config.yaml
d_model: 96
head_dim: 32
activation: "squared_relu"
norm_eps: 1e-06
positions: "rope"
attn_scale: 0.177
bias: "none"
extras: ["some layers without attention", "local attention windows", "gated attention", "normalized values", "value embeddings", "a smear gate", "an embedding shortcut", "skips across layers", "capped logits"]
init: "normal"
init_std_qkv: 0.0466
init_std_down: 0.0
decay_fraction: 0.873
final_lr_fraction: 0.0
doc_mask: true
train_tokens: 83130000
Each number is 500 + 25 x the weight over the matrix's rms, rounded and kept within 0 to 999. Layers, rows and columns count from 0. Numbers have three digits each.

# down: layer 5 MLP down (transposed), 384x96, rms 0.145, rows 154-222, columns 0-95
# up: layer 5 MLP up, 384x96, rms 0.319, rows 155-223, columns 0-95
down154:522500477483534484500498536497540477477504522497533531497511447437544521483531484512493446554474448501517504455518556496511486554503487466509486478490506462481504505479456492515482488500493500540506500511515479522534484488519483474517541560488513543520546506511491497448531442532502457491
up155:527520461525526474498489467481515521495560483495521532518528468491471494504500501525497524505478511482494513523489487461465540509483521498481495481533486514517560507485537496481495467463467518481490527467492537481480483463508508481464503473463540468507508529487502493517526571513486509512
down155:489504513513520466479531521507524525484534521509520474473504488538505508525534483491483477516501465440491501462555465512492492514500486453477494544540496476491432498526484475544540527550526542552488500499484504483475486511471508471495463469480516501528498490474511494467501493521511478503
up156:493491478489462504457493537479465499531525487475509533499498510510505509493507508506475478496495504543501559485477508517527531500518505536525491488503475483446441510519485522487500505486499494486500506529456499516492462529509446505516523513489466495451495518504526552493508486507536503483
down156:525462511471508481516504469456522477523521517497481538464485513500527488530465486509512482467462490504520510513491493527476514522524505503509512472487465486508489511517529496444514493508456443493516498522487482494501484489492494517500517519536550541478494491507530548505532492492487496522
up157:459534461537510503545535477486463521526501522501500528502513538479486460485468465485480538471458511497453515527512463459469488518486502513494480489535495491528516459487521506523547472506500503453494505479489485506515467524548523511501503521510482506558515545455513493513490459494513495448
down157:468489537514485463503487507497547498520494488516501492511525511513513487524480501524500495487484508531504475522454455514479494498503491471507512495439505512491532507503480536540520513492510539493537482468475476482468470490533493543478497505553498523479539482487489522445516526487461500507
up158:504504489519475505489493512508481501505492458509517487535469511546479508502496482494520452523493465510522460486467503470495496477529454468472524539515464528480561508514528498464582446547500508477506514503512543511477518468551497491511521523497471525489489499504513518509513514499514431584
down158:480515532535496544494474460440486515517512502517477512528522494501496476540495525501496462475545503541496477466487470530518473497493567476529486452506532541486532527500464542504509501489487511481538499509509511483525499511496467444470456487519511458523522484508464555517526454487463470486
up159:516504512487497495466474472481491477499520533513503467502528518500522510508497503523467490468546503527529540477445523460451524489501473492513520477496482503507516521488491494496502516471499521489488487513496506496499526468483481486505540511519523506472472535547504538502497502527503478493
down159:504520491455528549536492458473501526491511496492478508501496499503479465536512492460477523494496521498566528481477492547493492521535538534499519496512473530507496524491509498496522507497459499491504480538486447499510464461476455487499482511511511553505494483487514479509502474510500482497
up160:471462515530520452502478487474454463510520488473550469552481545499525499507534531523494498534528515473482486477483506483476544485468523499538530502526499486446500472529471526535505520500523438516502504538512482469547492530490549491487510506515486521523496495473487470508485485478416487474
down160:492511508531471459462475498470485503486505521496545543534536548520539533524469450506524491542458515491516489478470523488532494510477484492508565507532514492467484534503479511526533504471547491516488452491520503455500537497484532484475507539497442523485466481476499480462469436529523469551
up161:493488503493449482511508493486507531535499537486494509521499505516507502472504544517529515485505480491488479498487475501510518517539492530477483517534485452497518481486516523513475521480468486498501493522493507509468514503499510520504476471499497464479523520484500513521498520496507476551
down161:472505518505538514473496515478502501518500470478506529469476519508480488538511479468511486492515500472496497500475556553553506502533513487462517499502529466476455500468491524516516518522500468479525452464491526507466477478502510477503484553501494469499521512489546492482489506495513513510
up162:513471468484442514494475481480512506521533500480522470500526484489486507491515466472478495545515488485507473516554511496450485492528510484497503527504499493486540487512518552475551473454513505507506487482484501542506466542492558486490481483469457471482496506482487558528497543549534508492
down162:515513500539495494537510529541471485449495493506498484529533512486520471526479504549501500501544495486492475488491524492486515495511496459493480497468503487563470504525463501519515511496503449490487456564499466508490512496475505517484436533476470508507499524532467462470505466528537501513
up163:501483447509505499465507512516455513473496502474521498492513463502491476533499452497504506511478519488508486504500493513421486496514481533499523490492519499501482515475493501510485518501498490514543461498519510503509539507513513486498453491496509524518543537510498541524533520531536488481
down163:504538528516464490489517505522506525539521516514463500503517507505492486516486498514492523534524479489500462465534472488535458518496499490471567521501486481513526465469469503504535476513485525495507494473478463512502508509507498493487526490489529466482509463484541531521480479470504484493
up164:532455440532532465529511504472497573530531495477525504479530495470492507514503472548477502505487517491470489502519475521522486508525484546535438500513459471492481490462466525516491506492520461542497500509468511468491512447497535497491484476488530496449495480494492518503538494494539496511
down164:545479542464518462472515509534482489529501506534463507536479481474514505501512482486492507551540459468511523471496452491483468506461506452515491538522460546571479504557502484526538476514497481505496524480475502507513488455516470496531471520509508507507504479482485520487544492510497460484
up165:500491460481527526517507524504457554497498480507541533495501484490503497465501518529484441520489489526471490464490535509464529489479449517455506445494489532474521465540541519512510512534447511489467499507524517456514516530517504470532500532486505467463517462495530527512463538493462540467
down165:511537548537480490495478448516505468521494543525431487473499534532492509502451424449503500510494524542512487528451500502530475492510477526518471472541519488508510491466516481433531541489499524459569531451503473503547463495473525532516503530516485512486511496514479500474493500532488485520
up166:535440503531511529480467497545525482483517518473511519466496461521487545491501473526535484520528477516520480483543485500497529464488527509480475492515509522533498473479491498508461486527492521473482490500486499510479476522476486505497453507511490535518495519530498497516548494479506492473
down166:452504460500486477477514539499463515501499496507522530519529523469525504501484452568522529527488525455440473455552461493499528546483498498528542501468522532497484507495513493497550480525521469517516506455474463517490506495524503478477511467473528468525498486473496512513515497505527487511
up167:550446492490478489479524500469536516492485471484524460508521489495479521512512489523487510477465512554483485500503515504497514501489529521488551492500465495528520473506489488492506486538497486480548482483528503526482497501483488519518477524465484495493508524512517486513498475450504514469
down167:506475542521499487525475530461486463517532514513522486501482525486479521516478489519460466505517468491494525517525524511501540491509476503523507523510477503486474492465511460490507510478510448522506493482477469517511502486547485493504542505538472468463516489503538479462468502533531498523
up168:491513554495496538485550486492492454479500516495518518491492509521489483497506471528513502505501489532477492490492499521495507492503484496511484481496475473581519519501492483481510496548514463491478519527483544522516470501504462505484511515497516495491516532496493490486514498511505489497
down168:471491506466550525561486546497503529449485490506488475554497442468541462517517513487514512503508501479525507511497519522537506443518470476539518540496467498522488509480475521510487520475497503494472480531535485495522461462492496451499522449547503480490505475529489532481458503520521486525
up169:506525476462461518498498515504475501502482471502474502483472516502531485540500539479489482454525519525511505514560528501496490455480523497440522536527464489526478478529509503517429515545531490529522484522550518507487506473457525500457538534440493533503484522491512463492477514495497499528
down169:482520475543459537495514508510480487491514516488514557530483530493538511452490510477480485515515498561507508495462533454517493514478493466543496444517539535497470454499495521472521504427489427542521496478499475485494556483549512502511545497479519491510508519470468488500518479483466482506
up170:494475513506472546480473492547465521465500511515477510510533468515494510532493515441484528574515515497539501510522497542474480448498543528508490512482503511505517523501529516505521465508512454482522524493472524483502528456456534465510468488456459515508523506483475498487485501486501443545
down170:511507539552458507512476562532477480479444517535545465514479470466491473512487491547530516498472522476521479490536503493477506520505486471487503502470499507475529525479514518490496486501481539523513510506508509516496503477527513467439464546474508478485511498521478463545483499540515478502
up171:510521520486514523503490483502437539500553499499501503500526458489485493521526487499503478499463509531507548490527492501537537477488503422516481500483502521524457495463491487529505498498528492529480488464486500507533490507515495486504482503458501508529521470528525458488524499520469498526
down171:486494539523479513519512517502528523512513509500489489529531502512517466499514482514501487506467531515499466508509435509507489494474488451475503491493544490494496528508468510489535511500505493517525491502499519515480531510470459459474521518519526514479507500476499457503497550481433483513
up172:530501509497510507506512501475525533482529426489522474512462542449507529488519516495457501487480465480509528442513470469463499494453512526480483497492516516536463477521523474520498478457476515474442502516506480524548519495507543539540485477485518501544549526543522500521489515536471441480
down172:529508520477473461540485468525523469527454463523438495469523479510483477490537483476521514504504573471507504552510497521505470475516519534505493480539492445520472512542497484538487515497514486573561523497503513488510464497522499468508481475481484514505497443504507468482503485462499522477
up173:519532479484461475440461522516476435534502536480516483473496485537491489492509469479555478519547473526511485483548454533465458470516504469506494541512498479524542479525467512483526498510493483547509484535495522524449479515532494510524543489463521535480519522499498473535520504514525458543
down173:459525498512476486488554471513474464508557496481542520490492505493527462547499507493540483542528491523486520462523510524522529499487495494468446440461466482502546483523509488482518496468522501513545506506510481496480549444503483477509499522509557494465490471511533493522495457490464524506
up174:529486447507475481456472520504570498462543509489489493484519471512503505509541544492526469478455492471498479513485509530455518444523487482523503504474474497512474475482497473553527494511529531488546506458548490506532467519508517505500516496487538510479481521544483479526518481514510510495
down174:459502537450505510499508516497491489486527469513506514501515501484563512509509495504432523477543484488512482503520505518506502484518515474510515521493502537479519509502506546510541500463491509523516478497446491510502486540496452452512490447469538520495477521487487518483530456489495440524
up175:511521553509497461454491529511529520508488482491562509461489538455494498548510540472473507516527505453513501489483489499491529516484488496487504535509522496479510525507545496505500482512451446471508513495544489467517514525484508480522491521503517465540446499458468542495491480525489491494
down175:487538449466497522469478505515471480553554482516474504506481492503466493471547455525445510505511511510520532527511516530513465509497460502521460470513509495514550490503539498490508499462476548510503499539506507537461502482473473511518481481536496511499478503538461512512523453493514489481
up176:532510464540552497431495501483496524471473510480522499490490534495489482548486480573505512565513478521476503542473509515437495490528493508517505494493516477507503491514478535545475518508509510510509466511482527470482539459475496507475523456475519507507467529509518489477473507486507502523
down176:536492530509517515532484530506512505483502551508487522517480449537477512495480551462536541547478507487517527462490502501537512553461459491493501534503482504498483507528487421497475508476513528455485505488528504522502503506501463550488467503502494500491524522454439476483520442506483477473
up177:495494502474551496481528502517507538485470489552495525497498531473482481499546458494471479492456475491503497539514466524535509494508516513508561501531512499470498477508536503506533512476504462472482516452530470492518500484479501504527514534481496484465446531482527499512509477503469505529
down177:447465511502503536500485514487516455500507518481516556503543516486512509489479461468505504499499492505482472471471493495494503480485527517478520529533504498460484537502492504468491498481496483490506564520483518475534451511483476525495467486534509456459504588541538479526531468499532506508
up178:532508504486507548525479499527499469481484484469527537474475524524434490512483464485471481527497490470497520451514533498475502492494501512491500550514499494514522514522477539508468535534469524500531464478525517480479465504507480518501490462439509528524515539493493498523523551542500471481
down178:519494520467523525571528501498498457509472534512498516503506521522561507507481502492481500521531491513464520477471507505503493541506558470458510501512503485492515461497502489476511519478490445510499505491494497509554501484504471452499451537477511501487463490522489532492534439470497492490
up179:464453535531526459499551507460487488492502501502501500521498526542505482565462505532494487473464483467464469526499528463498542526500522486509513494492562465474456535487461514532491550490473536466524498487527503495482523496501484489511540506469513533492457503495432512525476515530535508509
down179:535529522481474518484448497466492465499532466527509508461470488470505526492495501493532494495458554456533512487503490466496505528496532459491455517473493500489484484492494511529473458477543485495503508522520465440527512519508507492504512497501470542496487496548549460539530529524515505531
up180:476486495502521498497497506507494510495491529515506485507461527468489458479562463504534546515506479469460478487475527523508505483488522507529519477481515501499512490503536501494484496473529497508491498483516537526564504490495542496447520492522491478533490525484503478496481485515523489473
down180:487499513469524487482485494506526533521471497530502490515486489521482481444538487471544516493468499515501496510492516483478543462498469484513514518521505472516488479497474480456520528489470521518510508523497524505473509482463552521468495503511524516504516518492462501517521472470512520526
up181:536511493521499539466524502521505501485535518530507526452516500513531497543482492505465529513493482509490533481507474512529488467539504485531461504481529515524503483515482546507464510449510481516444500476467507506488511493471499482484520492474472447530522486475498525495481516505503479494
down181:539460520536486505546466521492482493455488516503488489524471503463496520501514470523480502471504427495494525541515519495500519501485532476480476504493545515495523503522515473507500536532499504516529536481492488495489505494569508524523447510488484449496534487487532506491509502457440478514
up182:565499489488486556469521493516513506476530500508477520508519453488445486496499485488509489533489521531502478452516458500493530471499480514496465499504518506503504447483503524488479489523531495489487520471460490504525517535517525489487499514484516538504509516500503517532556502504502461465
down182:458497528506462467484494506518489515507504488547518499526513481523538479498472521538506529488491467502471474506515491483497449460501529494491549527501530520469517555492505499501521489496484496460492530494501538492479486501522467476488509513466558480559482476481520498460509526496469513498
up183:494483494496501503513494480564496498518505476528506486511488512523486481476473478517531503544498524533502512515501462502484464502491463515503441486491474499514504498459515475540477551513483538505479505459491484501497508539486500499492524524522456494445504528481524511489504484510543504506
down183:492525509504522462561500494528510515509478445489491498505512486517483513500492513506500501495479532487505480520499509523481451528456494485554467470474527504489538517483470504524498465498530553508510508479490504529456476479524501500483525514482478493473546510482521559462507461518468492495
up184:477530498521480476478458482533482520530471507507483504455475477450507469463518487512490535483482512529532496494491542466513524457507483510496486495499512507509484496472520464530523496529514531512488528529510527477512534571477474427499548490485499508442493530509512500481542475560491494489
down184:475505483506485477474490572563473473488469533493471503499494516485504519483496473521488523480510506493457451506521526496488425478443528534489499494487480524504554487473495536495529489471471556516517535517489466515457513516480522518487528546498513448496491499540508498545491517499553500497
up185:519478486542509472474458489511505547535485524515483478476535510516517515484474527492489497509589505521490475514494504427526494515520517478532513532476494468526500521513486498474493494476504475556524476512472529458457509495499455503505514504497514510488499472473503490500512508462529548538
down185:530510524532502467470515544506468518477506483526469503476522462486512486505542476513499502504479443449508489462501498487486502505454472524483540446506530483489461473510506524512489499506519518546493538487498509510494468516521558493512535543508510486516488462461533504472518469514504513538
up186:535461518520525520470461488527496496521487490497494535503444527463478520479518495483474557508512531495475500522493495511499489469502509497501464484488456528501506477510504574495489508469492489489489511501512492509457518457516463491511528530502510467514484510511506518513508552528505504500
down186:530482508520503460472492482517531473483477492516497541532462464475536491480517542471502544451499518496506492492489518503495475502514480517491478496482506497506497520538497503478509547486476538489503524517481506468499524515486519451482488516511504515524483492487517489499517484475521493530
up187:537503514504496480462492516474489506497470523488501511514496489523487509498500507501511500453494510521518503479472490507497479479488503469516499515486498491477473504488475480541524486508519531510502490489528499518502498512499526505520488494508536501530506524516508526507462511490464496498
down187:464507466448507510512509475477488531483496482489499500505490519502499497519507549523485483532519489505498479521503501516544490546498476524528505527518473523515466471467469531495487463524475492474521500508477505483503494515499523465511497516504510493467524513480532550483481488497519484520
up188:523489510505510492480507453473500526572503520509491526473552512535481505494491514516485499504521500530491523501536501514517462479460500490535497523513531493434484478503504492491492501491507484534520494496490514485487506494489472526462528502480492528484506501512520510500480461488515473484
down188:499503531470495481482508509451480525549495513473506500502490503529506494502495484511489493528453508505555524484522472529464523525479494502476516476509514510496508527523511487479486517517473507513520504517516484515502497498460488512465502494518518481486499531490515425492488481518503486502
up189:498492483516511448466459450483485503515535467512517476482465542543473554476476524480495511510517496504531534501463488529504473484531505485499493506524529523507428467482503489507487523484504470510561520491474467485487482490506521509535513515466496486501534457489480505494533524486539535537
down189:479491540545553506527472467496486499497572461504549486516513515506489506471466495539488476467508473491542462495512497477478469481514506476501478490540540507480452493484481499513486494482472523516464510511532502516520519480491484508493507519490486504486493504504515496511533504513539491512
up190:470476511508518531516549504507498463472492533538498480527538480499518470446487506514524513507540484481515527512535488501586501492463494503499508484504463513481488475531489514494542523455431514469494503474465502489433498495522473471507526502457486510474477499553495530483496506504527494507
down190:527492481508495504482492509495487489488486485525465535527554501545516484525507497510471461533525529489493514477471543503514480481439514508532537470449555442510519470542517535489462510525521501501530512546522500506524474460483525526491504537507496520489481526532479418501491424471455505480
up191:503487462512515534515508523506487533531455479465514518531498484512505510508520562464471511521476483523458518467500539512499492494506485516516526493467499515443497498490515461482525586458507441523514521550466500501475463468483462488552505514517470487494497518471533483520451510509488565450
down191:495544544495527512496492519515517559509467478499475491481478522545527455507485500506506483442508504512523482478460504502519488489505537525504496525496497497503499481495492505460463529538527490499505498469493543471520481471513461510482459484521533492493525458495511488495509560535503478476
up192:523479453525493505520480516510498481506471493495501510497535455492472521494539460508482477495544486513504438516493484496498526527491494466492570478510490468494489534490499497478517497471541502525512472503550471518487524498482552491486524519501459550476510481491499536565518495510532484478
down192:458476499524490532507517505519484541509508512497498536459508514476480492477454478514538512503506416466504511519520538461504537512532462523473528512472472516534481475504522471483548488553484513513486495498504500482477489503498489459486532496499520496510506475482515479471527506538489535511
up193:497482496475501522499510499524484526484471503495482464535503468500482482475512506520477524489521503512502520478515481535513524493511474506498502468498492504468517516514493516496517494484495514512531487513502525502498517487520511519496472488528534491498508473494506498507486519457500497498
down193:506486520459494509496460533505481536534501484562503496490516478488473496521477499479484441488525443482498512513500516487478510514499528501538505491499521480507502486449511490530478519494539491496491514480514504555500481534560461519488490498444498463522513535439526522504482492489509516502
up194:467504486519505490490523470505501482494532489525499503497517499494489501510493479522519505483517503515513500480496517470563509486502503501488559413458523466540507511528486489450499511523513492468473492501514513503556513482498473458497509540493546529514492524477510489468504490527482467481
down194:500494503517514485501502535430506526480478496491508483456503463497487498459479558482470499487534496524519492561540490475490539524486532538477504526475467507465477485478506498530474515515483517489541522520512500563496512473487487502464499543501485494476519479504545473526472468503515501509
up195:509477509443505496508552484495481477512521475505521512497501520497478488498484517521535477520498507518530508516485528537481527506489451521514497503513485523499520506499498564518483499493489503468517539459545486507478507519465498476529478500484500501452485487491535497473517494486522474467
down195:486504517494519514528504492474502463501463548488458529513509506501521512483488519521444499511496498527530480459464476519472481549509506511474520482494497459518444494523499497474533472479473526509485518543517496499464474516456458498534503501542535493503511510520505467499519491522503486532
up196:464493510478481495481536453489515491485493489531523498476493493545503513507534523469501533529514514508557472475484525514540484529464552508494529511516475497474493539474504460481504505484530490457521512511497479504494479511519495520498493499468476461534515488482520503478503494461457478507
down196:503537454503463501499495521446500478468482505530533521515493491514518472499485507513524473535482534464538466491479524467506516531477478491457543495515488507510561476486452480495520500484533504507538461528489528508503527490509498517516516515449523474530502508532503496476518489462477531450
up197:490513511493492474524483509495520473485497495458536449525534466502539502486518473502504473529512501528490492513514461518491497473451451527548549497479544423547524510469500462523519491518521486504531509488476507477509524544513501517480518468529515472468508499491507490496504533492486494538
down197:476525500485511475478493537500534496506481505552481519495522500480508509491486488481519503544456572486489521466478517502472479504517491464505516525482525528487496496484486502479498508501512519520496497537454493537539458465516521475480536494499500516520480514505464493490496492490467470477
up198:494495504494539516519490534478486478488534529512460484457559533512532491472496529534522492454508508481483548497489555483500509483475456467504480488478472445498509482461541495495474498487511479505521507434514500479563510515528512451468543507487505477460529515493483509528513503510513538482
down198:508534463521490538474498503487564496484451499472507513473504507490453477521508514512527470462466492472494481544496550507529489509526516465430486507510511520475490551525461551495497504511520520497546476522517500484498488502490505500466444492541472525495494496498500511520494494527478474496
up199:495483497484504448494481495554500513523491512512491521517512469511534472524549526476464476506518525487504483489502513473458500502464497490488466510516534535461501487488517487496472532482520501560496468491504536506534514503490473454494508521481566491441513491496503488532489489484507488512
down199:496534538516463475494492515482493521529499514493513494506510495484514505520529439507472531475481524489505479494498496535482544502486515463465492462495493524517547483501486464482505507500473488517519496502485469524486488506455484506492489548504546523502496491512498525477529495473503522507
up200:511489481520473514524450494528442515525502510511486497443462522488520501515525496490504500543477514528487465557499488508496563489506502520512484511540442533466507431466480507471479497484536481455497514532497525511516498475451509509518482499515496534459555470486496501525509483489537507469
down200:455505490538503478453552517542490473493530518489498535473520486483530483507479512482504530497500524486530492497477525520529460510512524515513543470507548498528480536498474468492474482467498533471467523518477470448503538462498474514477513506460489463484461514529515515507494516478494530502
up201:534441507517477507527477479522530524503503492494515481540449527524545463490466462507464524516442455472504472491515531466459497502474521482521501525513446498488483515518540508511488460523523467485516535470491538512529504527493508519547485522508494467547494506468496451507468538475543449512
down201:479507501505499499508527470505509522511469471514505516479467463480474527482498490522455451509539513485543546486527464503557464489502480524527483521555488466511488489471491478504501540509500531490489489536506467500491531486517523468480536483543511451527531519508483475524470514484531531500
up202:492488505439459465527497489511481481492493511511513510510476450456480466520496485473520486556509561505510496523564511501546526495509489491528486506508502479468485524506534484516548530565479500539461544506491494487503519537497446493506500466511512490525480490482571475509477494497556521455
down202:512520471543510485523535510509494508447488463529491422500517508471536474540476513492510544527515467515519484528517524517482474466498481452527526494558442457524495447446454495499496492485465529524517492473543511532506537502533464510476538482497510486502467494471485512544500505499513514478
up203:451533499463453477538489485530468535484466487523522503490442509546516474501477551492506527535462465476452527514496493571541493491503452491513518480508472467519483493512522551526491514495481469535503494501498517520490509502488504481512529522514471476520516460476515517493469559473539478505
down203:507462482501551497524424479494476537524471460537550504537518511470491512503540495522493493463516478554537574550499502475487512514472462491514478497500481503459492488511453466516474492511521530490522465500513519505491461539460485485521483496474502497496514511487534531484550494518503485512
up204:536481505542435531456485511465452463523481474505510437503509439526521488515521528465472495492531524532515424548512482496524491515508502527473512508470469462508506527495506475509506534506522522507509522517436503477510497527465530544524478478527509550442482540584485513489564496461534497451
down204:516556470511519504469488502483495488491508435495436507473492524482500467491513463535503476483548510514538538489515504541484504542554473547482528522491470498553474521512523505501492545511482507478505549508437470488472451446488495494461478476488517564542472488521487484519501497509502557487
up205:516494520478533487494491498497492441526516478455522529482483503476453512483510519530528530479520493507490504527524505480508510432505488558512508543548522521507499480507512439529474527508467513505541443517463513468503455544450479471511507510480515508453521459511485491520458512494500527489
down205:514515472477523477464471474542494547526517494452509509444537539523527466494458486517510564477487487480496510518496488504502506500494524508539450479468446545454506516522504472475525516556483486439507545537479493513516471505471489478533439536508506474496487524474500535541574502519467486507
up206:462487473526511481502496453567508511461525515482535538481528481480492455505465465457542492513557513503528549458490495498482557514476494476553451446499524529488500505522507507535536510536476544488489543514481474516486490489470447509476513502535538487528452472477498481522509511545475507485
down206:538505503450497503483495520475504508516526517446521475522492510534520455504536483511489523478512495498534487485524517501500522475494475475495461529486490571506468514523476476558473503506464492541530499504484508504490494467521560481487446528517449519560489507501435464476496453532533506527
up207:546485484518478451497492448497499475528538482502491476563528434486477554499515534514511544502453514488524480494488472501478515514528502462498563520513551473496498531523523465518527492509492475517494470453465540438503517499504510529499522523499556487507466494460517501506457511474488476540
down207:514499488508480535504489510512533511518500506515546554539482516482535496480498465500529472504459549447445489509494529477498486522467482472512506507523530527494544536473452489523567475453477497480494513511493516500507505476530493491443484495505491498550509525487511528421527501479470456469
up208:473465443476498538515485503537504506506539495503483542499541484538509516470506505543527501497488457493516552534533488481505531509497509479470482544517470507469466466490525497472501485515528497513543488491468517507495473542520484480497503529466474502507507494522532474504444482500476508511
down208:484503547494496490503464469485480487507501508511469499475492515540519498487486485535502479519472528503548502482502495533496496531494529523546520451489485489488481544568515471478518495493490473497504516511520509497436486502479532493485526478515515465495516542550472462493502485528502488468
up209:474504531490512489470517535464515518490522513555506514464470500438493493529499513539453482477472517524506484487494483467511539504495518532554486468508474502532518481495472460492529531496486505501501517471487471496536527539452509518546502515514470487501481494464493467496467534537474504529
down209:493498489456490450495458490480499545457514497506476487566525449481470531495474480480492534467496502511511496467489491511503509519463516520531548500490496516494513509499488514505487506496511512528510472538475541545496477487521458502543509513520507489511529565487491516462495481447536510521
up210:465497494579518512476507457466465501508465471524475473512458503482513506487552528503492531489525484498496482471498559508487466500490506453531538493499481560462492510494504510510523449502519488441501468523495513494490473485496532554527492496512449572528535530481545502494502498525498448490
down210:497527453501580539512517504512519518518481509475514521473497492525509526476505511527521475529485545482510496507489482499517492513514526494498488485473480515461515490520476498548484489527491525492517523485441536486468474493566477489468477536454516488487466469535465514460518499495492495488
up211:469507491454515489511505486486494522464513520493502514501475463544494494497490519533517469523519510521516505501483495475508482463500558491494527499520483488477479490519511530521514499504523488457528476494505493476488504446518496550491468484554492504494504524498486550528470492501491491469
down211:493484534457516516494517496489515492495508493522496496489481518537497501458497490501491491480485516523500501479502473486507501495510504501476502501482486483495527509532504493484513494531502540487524530527484502507501498502477534483459508458539543503497480536497478494478480468516542531513
up212:505524535499514488511535495498515477493481517516483509509498519521478533497523480517493475474515479491501477474524472488492486486518472503517521520504504472500484533514527502520507472464545490496520456517501488504505503488502521516503507475503458529473474473510444542491509495518520481466
down212:508480480488503494515528479526506489491521476512503516528477499486458505470498524515501496517474501500526515495517503486494500515504521499484526512461483501486516513504491477494547467491461523468475525535509505516494505534502493509492471479526502516514464481513473458461503488541513505508
up213:513477518509462500530460502487529460499532472531507517532495516504481462485515458537500524484490508538506465550496511457544477502522502549505452494502453482512449480466522489526534499522507479519485424507478499501566515480511501499488517447506508510461517545482533490524542512494461482511
down213:471505530504499539481506484523484509459481450469494475480534525500518528483520491511497523465494501497447554542496480485488520478498499480498531511465514517497465496556506499489496539459473521506523529486474531493454469506543509499486480490474504529513527496449512495479492542505509506511
up214:520508481502486487510484521481478529537509547466527481463495495517462485524518529520487478512494464506489514497517505513510500480531494512525495531522452497485496500478450518502533535498453518499529484517477524494454485522485507483481488522491488501492470512492496530526477504470528481510
down214:487523540497514480501524522516526502516496492443469486523494515562525513495473503491500506518485529450492465469521504516513475539522450462487493499533451465470510492519509495488521544538480488465492495522505496523494523487494502475476493535528518450507504542515519525503497472537467458489
up215:473502511506517517496475465459509485511463529516502503448466504537473546537452473557478535507554509520489492495479479538487502552507563471529532518483513476517444548501435511491458441483504503495525506481498531484495490473509458502468510493478511509568501494505471483535542531506532501496
down215:504467520504509494539536492570461431497544515479454459479497518468494517502489523526493480537515534477489477503502516454506515497506547535514453471511537531516466509485530470518472484495503494491509552485536502487485530463498512546491501475447536504476493499506511487495501521470526487486
up216:533524512518547458544512510531454517499469511471494507510511515508507504514499487540481467465520527448489487511493526485522528495504521502536514506439480513515472459490467502506477495504475465480496524477525440507527527507500484500523513472509487475527469482500515491494538483503522475493
down216:478483487519475514472512492500527456501546475469498500481517508480511524489538534505537506509493526483514500511481467493465472528542487499471482488559497475551489506497505566511497450508512525461500503499512518504451498464511461467487491516453497530481528501519513499502496521510516509504
up217:507512520506479475474520493520498532535491520527494502513506541520456492480512506470498476523507523516507459511496476499539532493508470491478516498522535520479531468448510517494461493461513532510486477472487504529469492506495501507525501498472487540569489541481460498491453536509496479534
down217:450510530491509503509481532499506556514508512469494496520484510487523483465539512474515510502480520478500501496513507480496515468513526483473491522487496492525497492479515460492533517495501502488564483493537500503486498482503491441482487520531516473506526472485479463500525509489480478486
up218:492503494480526482526483468484523478501497503520498486528485495522469423466500514537505475468493500500497494493511523543527483497502488527509517488507471491473487460512516544519533497482537467520541531490474516505507556526525486492490481473479484509487494498484461500472462472513497484538
down218:503518491494528513494505520479493501475466531466489547555481515489506516453489532545490488497481546478503550483549470508505519522487559480507510517488466505454497501517515473500527500497471494499537483494535442501446472481490505507528479473513482495486493528498484493485484533511519467509
up219:496518510516489474492519444483507489485501505489483500565495495521529475551517461477492534459534506481496537502513473455504484463520499497488503482476501518469518461483483513479525481524522508495494545446549545510429528520546479476526524486530503515473529523499478509516490523495493463487
down219:477472536462490503472491493502536483509502496491484558541527501452508492516481486474492489511460512541462455496508500511507508517498574529490503485472506446457502486520507543565516523483467483515485484486493478516503493522473479523519500501481502504536513518494519470456546503484533484525
up220:483496579480490491477502475545500473485481513505532484485485499469512519499499479493471469472501483538483506537528476501495500512492497527505484492525460511509511504494503514504493472511490519514460487452534453546492523505529509475504532451489504477491530554540477535515487531536510488476
down220:505493496525510502489457501493492530493491456508496509530523479499522467522495560469527490478497565494472462482511524527510507517511530534515495442509539518468491511518472496478509484490518499503516508513455494454514502502461520453485474501445528527509509497541505510482484496494502497515
up221:554471453496504524502506503499500475484528482431493445480526508508513506488449474466510533484515540565517497485509472461479492511465527498517515481498517511521530519501498469506522503493488490472460443481501475524524499447470508528532482497495506490527495514527502572510538488476527507493
down221:532497487544513526490501528472519462468495491483505479467444545483589484461489466504522560521488542549490480512478524476522507497510487488445487482520539518497501517545497522506498521544480499467464485504490441476515492450500500540503462463496470503493524471482502520506516554524497555487
up222:489505498548486519520541508477490507528518494493483493481460506498521570496490539535486461485494442476499502518490509478515520514542477493506518458537552488491557467473523505489421490498563451465521561471516497475482506497509504497469482534466528527492535518477490470482503523539518439477
down222:495496516483458521513493515530485480516539567537510493430520516476480534472446456491515499534491510488515481468471522509467505531453519526494514486550537540470435522508456461475482484478481491470533475493548493541481496511550462486538502481532532480527472497519488499485514548490519515495
up223:484424501490475488518535512520497507461546495525451488511505492471451491499492550484492524517492483509523463501522537494452487451445508510537528526549499534443519532450511512485467510457522513481534510502500486461527554516474507479501494518500523520444535478528479493540491520519510508539